config.yaml
num_hidden_layers: 16
hidden_size: 160
num_attention_heads: 2
num_key_value_heads: 1
head_dim: 64
intermediate_size: 640
vocab_size: 4118
hidden_act: "quick_gelu"
norm: "rmsnorm"
norm_place: "pre"
norm_eps: 1e-05
positions: "rope"
rope_theta: 1290.0
rope_fraction: 1.0
qk_norm: true
attn_scale: 0.125
bias: "none"
tie_word_embeddings: false
parallel_block: false
extras: ["capped logits"]
init: "normal"
init_std_qkv: 0.0472
init_std_o: 0.00834
init_std_up: 0.0472
init_std_down: 0.00834
optimizer: "soap_variant"
learning_rate: 0.00544
beta1: 0.95
beta2: 0.95
weight_decay: 0.024
lr_head: 0.00498
warmup_steps: 54
schedule: "wsd"
decay_fraction: 0.909
decay_shape: "pow"
final_lr_fraction: 0.0
batch_tokens: 16384
max_seq_len: 512
doc_mask: true
train_tokens: 104800000
max_steps: 6397
dataset: "wikipedia_en"
Each number is 500 + 40 x the weight over its row's rms, rounded and kept within 0 to 999. Layers, rows and columns count from 0. Numbers have three digits each. The size before them is the row's rms in percent of the matrix's.

# layer 11 MLP down (transposed), 640x160, rms 0.234, rows 603-639, columns 0-79
105:648509575548570442531470483539444511530494475549520530509502497557456510495537460539480397469452480560518506512468483524401519491475478457496510492523420486545520496546503436466459391540495454472508478502512475500472549507538497492488470565
098:528504459595493540564531531509550507531452525507454519508479504523476506521542451557449432541448530485505521565510449461518475463498471503476553531470467488460406473533452530490487536501435488445476582489461530568482492446465496530464457523
095:491451504484490469535472567529486513502486468489432460544434516464541502480432485487567390585420553508570525423528516461519484564533569486546525451515478473453519478575516460463509470479450528491474569514517522450460515493440552535449548548
101:529520482484577515564556453456492527505479513517480477538499446434447471512491616473518486566462507505481546428502537491538520461446468535452477484463559477433540463493482429517539550500517478580468498539464528524530469449512530615482471548
093:553490531436487433481537413470545504555485524547517490493471508503445548446539528498538515531424510557532552517435421505484497553498518575438523501504520439524508525505536477545489607508511504513482466544520535464488506469493555480514545444
107:466512481522521471486442552512485457510499548520520528467483493540531502510451463519552505541564488492461527508518453471559500348407476487540484472522515432459497532485546472437461426546490480520521505499483483465447485503448578497549462510
093:496506498482438480491436503462498457421446531476570522496518492460563536422440464468497492508480471495455500524506474542421469528537466510520500531580467540459496562498501544461566522529494558463585533521512542471528477541435529483390512485
109:511551549515435442517445504498544455549509464487532504525538498520461468495593424488456565562545503463554543494487442513532473512440553517517495513505494451442456480551461582537469501534507455486568515449454486528479491495450518444459447482
094:490533478448450476491461477443488557580488479558472543520552435523511496480429544569505475555463464507504487550471516481533444433503591527516527460492579508533538518461499573452424522522543542501469508438543484464469472523488458494500460504
096:484504465493481550489528516496481562514518539537554486484516489487483511502478502518498517425524458481514463528518482469414555461505415383509546482485500459549501589509473446466483592565420485494470489462519460499529512538512517525552481508
097:498469538524491493513413489558485477496586589562460557522506441511542438567520419532488465524456489500529485400598491496483513456439499491492455486483462439490504534519504506529526457501481522531484495477435513379561508493505540440491532478
098:500484578531502593505501507450523500568459475549482502545481539493459502530513531513480547447485477483522446519503504459467557556491489503517502493500433525488500518490506492449433522452518555464442503587456499539486489573480534494537476520
096:470546461511534405509460537496563571510563545472510440457455563554491493459464526583472502571493556454535402512529483490455451465501550465508465548506466503374459426452498526460539495469584511518504457441453469580517509465525470477531446460
096:522495506493480574580503467539472586453478560493525431419503490501481491527532437566533444533480538527484462523539555471594405542485491496548375479481519516534487512475566524470491540513475504470497492546595515564502459526561506490452529507
097:466521498457566556544555532510492523447580498437515474561466533486463490452532463549516505468454455530486577458493511436556519468390507541431472477530526513472465491584470446445507489397466378535452473547537497517476564532523470448438528479
097:471467524525499459557555503510541523593508469557513459468585498496472511501522478565562562485545501477514494485465538551495443504453504519462531439501503492514488484475493481452450473499457535546365462551476490498501526535557517472543531464
097:469502484519461491482557468481464502589469514498510561483464461504558451469494502408542473461490533525520479545508510524479507569455498516489514498495521413458474566486485458500563560475476487545485523456566442438541478505538474448512524476
107:569494541441555496450521511494504458479501564409435500535573463443486488477495494468563523498461555522418531520513555456506575489584519540540564530582524526545479479523544521483414504493498514557468466478481483515521577519421596515483513514
093:510500506500421521525424579543527575542498575424488508450471445506477441492430467483594488516483497486525562541489507525519499552457443489466471480489563459569506480468495329506492459501500539470489506467494480471527461486539460460520502493
092:398473476501451390483479454562580533500439502442507511450517490508541558507514491563463498528481501534466458478512499472534535528546457539485488490521482519514496572407509522507505489474471475511474497526480472504497507425581422462466531408
110:508490484468562521560496544544429593441499471530485508487490429532507472487511545528495496531511475425503525469410482523501543563495584506517489512609564483460498454526449551386477533498491512472499544493553470454513479577516506560432530519
110:537475498462511488466484607471520553529491470473497534480546473552599511488507532502526551518465476441509485445537523525532514469513535452598454485560444464492517462516545503454517440474479595572449489491552475459504496545554543463510528454
099:479489520449554518552447493520496508508550495483475462435459588502511468521449598509480501587449557453521510465551475480471477502491505455459502544493565419471514471454515455503487487435522497485554479471485495504531562431548531588515446483
092:448509551507389511477492485563515530521549508553445467442456526512520497436469557528533510536495438434521468564473533521488472543562464446508541499591467476495454514511497468530524511549429551509492436558498464468535437457512520508502486516
101:456519531489518447501455584460487512489558510542458580505525472498540431491469515535528488520560476479442435499548489465504490561501481511438439450483489493493555520555553442463537434506522498501495520499500463492487517519459453488546454555
096:524568511514570535411481528459451504558561542409548569470466461512539485557520569475459517575419516470507518535495498439463520490459554494460509458527536482498515483501530467491423444569515495519467486483520541431570503521527492498489492432
096:464459453552395476441538491478507481507527545575475513492477536547493467493523448488478479461418548459545438530478478501499536452501470500487556463454459533475499490501463504522485550457539521479511491547507495437436412493369495422488454441
101:558551515561408443491491520515498540507530503493471436494558510487462530510609554531535440472563494520564496500479495506541484525479482483487447482543464482556457488500499539458604501527425475617464433405476473486451486571500478482556499504
100:491474513544437475543494505482454475514508507576516556457525479493504461593528475504554475499513504508524423577515526462516536477565473469487477445570414416429512474471559524411535516546508469486544456495470577572526474505572442447474501465
107:476445502514483549495443462510539551499571548524562490525559476490550588551499530546421493530503564475571469500491453510491506548504466485527494515542555498483558517370537530484472475506532472509495566501523538547496532557536496642519485525
102:514439571464499524537499490558506504498509513563420480412510480510409460563562483536452486488519485502478462493480464476493521443530466475469467440502557458516463484527514479459490504480589529446521510474475457415471457489498557537499454582
089:547463526579431421434550492531525553467498419538417493527516452485531500491502625513471480536533489430563464549533515548446505491584487519529509512508521591490514502497428521479512499525524493526530614480475431469479453528493504482567478522
104:473500464521496512486519450462499536499489492480542482428568544425535487501556581474443475494502506494537459533478527516472491544532549477470486483599476520529543487455462480494506500447527521462506555555525513490574547486542502576521554459
106:480477554561516429426552457533486425521487568562416525464474473506415481354531471510505463492457507482548530523503471463464478464497524523462560420547478408515496527524527407468544528504493525560576436524519494508482473447530457440484470459
097:462548472460532537488489492470506458459556561545534431465524510466486546510382562550573541584438495465543499473435447496540507525548553474486491492482452556569489513485520565408550483518534462474513538543444483503489527526526503474535569471
095:499553517448448529451503476574562455472526541515459525507428458546460534545506554534503537516544516460523440495535590549494494435564528546504445452472536445502505492565495523544490494510494537426533500470514495486503469486440501488512535554
101:488448529452506445500543512562528442479546461497469497513569500538494575479590435515431500454465516516517524508475553468524515467516460506557548482445462500530487556466512461538564461449516499514550500496502551471468536464500523463580474506
# layer 11 MLP up, 640x160, rms 0.223, rows 604-639, columns 0-79
105:518462512512510515485481560465547452529569490487514534425555533440452504543541492485460456450493514411473497538470469558487609417534471505503527629511487506500475543514482481480498531482479606524482461423508523541555462500458474516454524484
095:521473546463496478502502484478506509548571492529434519526509589525477476505523466541452458511484514467509534500540559475518459550566496522482518528437528512493499511568510455593449475477567517454491581455505411451548466461464575544461417499
098:493461489448481526545495483552479472465516503501429517523448458438510560450536532503490481519463422467460568450539537544493522518507449596553465418505538516478515563509467463525475514458469508472498536566507515561498452479495534482562478471
093:473502481544468503536523474483578569498514480609527540558513494494513529551487504480609463532509531471506547503497482575489529543511528586535533514488560464417512539473499469452509552470502467519481563559501506518430457480512497488505489453
106:508524455500509542479406442429437548548515549383527464566469463486503528524422481560525465494517486552496557485478550471489522471425471490517418538508580488484522524492437471495485488528439410482450478473510506587454477479457510507500450484
094:514471501481518481484522523455447460500462521475485511546503562497579485497472429495600488455519598409552519525528445523485565493500481533446487492555525551455573518504522374455527466479516566525505446522498468476487507551504514518500602469
103:447537460540505514471457538447510449485508524519488472531462536539505486488492591509460457460491511460522494474495484465439481522506499469454520461543538563535488496522504585509505631513552451553457420498533578499505539555531505431467515535
098:445543454473507503476608555483478553480486462502484498497466347480474519463504487507514483488526585494497549462493510521528509474511480528539479444494489415510463431491480399452514569533561490505496487470422547533511524414481505428512464504
115:553513515464568455495517458592511534437475551510464502515499478510495554525556428487506566458462492565535526492520488541478523483474442378584531444502480458497473578522490459489477519508432509484529472540519492551508441497518532520530548495
100:441476484508509511514526504528528543517476488488458475447500562494513507569486501513516490482485517461479475477414502407494482510544523515484480552548537530527481541556490506457486452499483548545485540465517427559464506575436542510518530491
103:481631432468482457544510473611463490450502484525467485474567522504525490437508428513518494530508559527468578494484519547550517490520468495472420502454491524533502463502464490529512505536594464469495518511500496495512426466458479568529451460
097:476472460530536467478559485570557510459510450473536466478520427553580479577454461587432550537542593458471485441500533522507447544507468499500563490557519458430466452569512474487526468492482511515480534526460509456557488499466520508566486463
098:523439508456515539438494574491522528537489508473552569549527415449558509501528492485493434444448529479482571474556500510448548503496505508480544485470502456474476492477451487516493545466440524476583540489389431541472554554467557508495454466
095:490494587490488496550545539490525567514560533451462572481492480499510518505450450495549505473547484535536539400477466512499459559433527496511507532440489571493477501526512495572511471445468495495527511507521492502522498476535456497524543498
092:425443551475517505505494481500448495468502478476551537413546467449489494471501439473485555505515442485484534525436486486438442457488453482485503511490464484551497452567544528507457499495517512498503491519492546501425518558517561436515467513
100:551507495498489487582517444511518525599501511435431532576461525454493432541440549481435535514460512550498439553553442525538446494524487508470463405549515523577483496412405533450497464538455519455516445490503547529523510479500467475541451525
103:470474494529510488514518431490537499459473533502470474467410570514494495602421464529494464525540518520555468537461530541504436510501513522454468535495470470511559468554468535520420522570456520482462486540548491509507492408487459508494445420
097:489536539487457566523484460498525564470554475487486552508540465502485472485512546487522489477497474474482549456506470544504444441514527465490478525491555486529475470527463504441495516498554501497538530491436518496542467515538491391533526449
099:474550559478488524509564520421512546500525514486519442469556515475473423519412409486510530485468459470507502514443502468543568531491445509465484507486491515404511455416444443564546554431490512400456533383459555452487524455472463473508478466
105:479457499472509464540541520495438561440522461508460539481454460473450470476474397522430535499538550460470523440558438476449489571481544515514484570487500493543431496450467555571442546490538516485466483623477507517483552455528448453512461527
101:525493448492575493527488487447464526454580493423483487546466528586547503447512492475493500462600504455532498457534584514516522514498482450517490521429517558515450435477506501514484519480472444472502529499545458400511507463517467471541464410
093:544522535472431460514470533497481478499475517527462522542515523526528459506538537456403512449581502455483495456523544483483491501536505551557567482455473458544538542452459530518492496452490451465494503510430552530452511448441533511542490512
100:500480535463534558525533483422513490420509549474499494472444448530484550459512473506501438471493517541544517442468463520480485533544469525556505451542487457477559512553446455511408516515518555484445466586463593495478431518563451483531456526
102:471458574480466534478498494557515569591594535440550480470469485430523539478503495499567543515490483522519574521570538420483565476519520427509527508468454500497561528463503516484499543532473526476465480399471467491486504510520505459547460452
109:476488521488484459481464500575505517484543498538537569493550474468454440450526428464472497494487514548426502491447415536486559579484475557449558458537465520530524478479532467514551519509527459484513478537471560523461450524519596543524451418
096:492504463446518560476548547493494493476507534464496454497483484473470484523537442517442502479575580504532486541506456549507547512498464462525496451495476515471487513461509444464476516540559504415546547405539481555487492516502538568486402492
104:518462499513512493510564445534429549505439451483543497455492506507468511524454469465419438502513486501554484548493498542483499433487507511561536496502547502460477464507551452578493522572543470497456499436460555522455497476478539520523512407
099:460456527596471453563484463532469416487413526487486539513526499498522538474524509457464529454414524500479486525515498480507479447566441537504486486506495498478443521493441489491541533486449463487470506466525431485518500466428565432556497466
103:520485445552495471519519522544491542465465493534476579481498498474548478466447501555421476449489497502478516577548600476570537536510453468473509468492493523487518564552478593512485448490485536510452539527485510426453491523528535502458550472
101:502519558526501469526396535491518436509527524563474468503453454457456504493504484497509539490514558499508504528488476470500500577472396472498456557460535463541541495549449518484474508476480570462525507561433518495531491486481494475512474496
088:484492501488486475502463527468609416497432572496498456475497476419529551501432564500436454434536534442507459543450446528480505510510459497500583540587550573512485451498493488539423530528441518567521535510528531439559476478570512464496499579
100:495487521463518499523543470433502518461566443569610461572543479487475463490577509489490527515437474460396563512504471519537468503481506457477439506430482476554501490541486473551515469441490584478488489517473444467463526509473487471467513508
101:453518461514571518498553548517459507489538458463531521438501523492409486539516476502426495523505489569502496455483511457452406513505497500521530393491485539512586542485458569437550536464555519517564465528517472475506567529482531573477555520
102:434579495533524488495467543468474520422548521483420556518517548487500498528510492450499515489512517518493549493540490532474481559465483444461489463575497508522464561560470559546523543544409491543545469459527558466454565530483501508509512482
094:524562506482525522491535488597451522454532506538556468468516515451502491545480565534482498449493501516442524517498480513475585459496490501497520451414509486536519482462587488578471562494503495551480428488515472550504594434531531528542547574
090:431452441488481604444505464490459532471464548428530586456535481480599530528467493556494483491506472499483554419461505562443524505454560516400528443521503540534503530516472525502483465505514487493527530524547468540495531507531419560456572487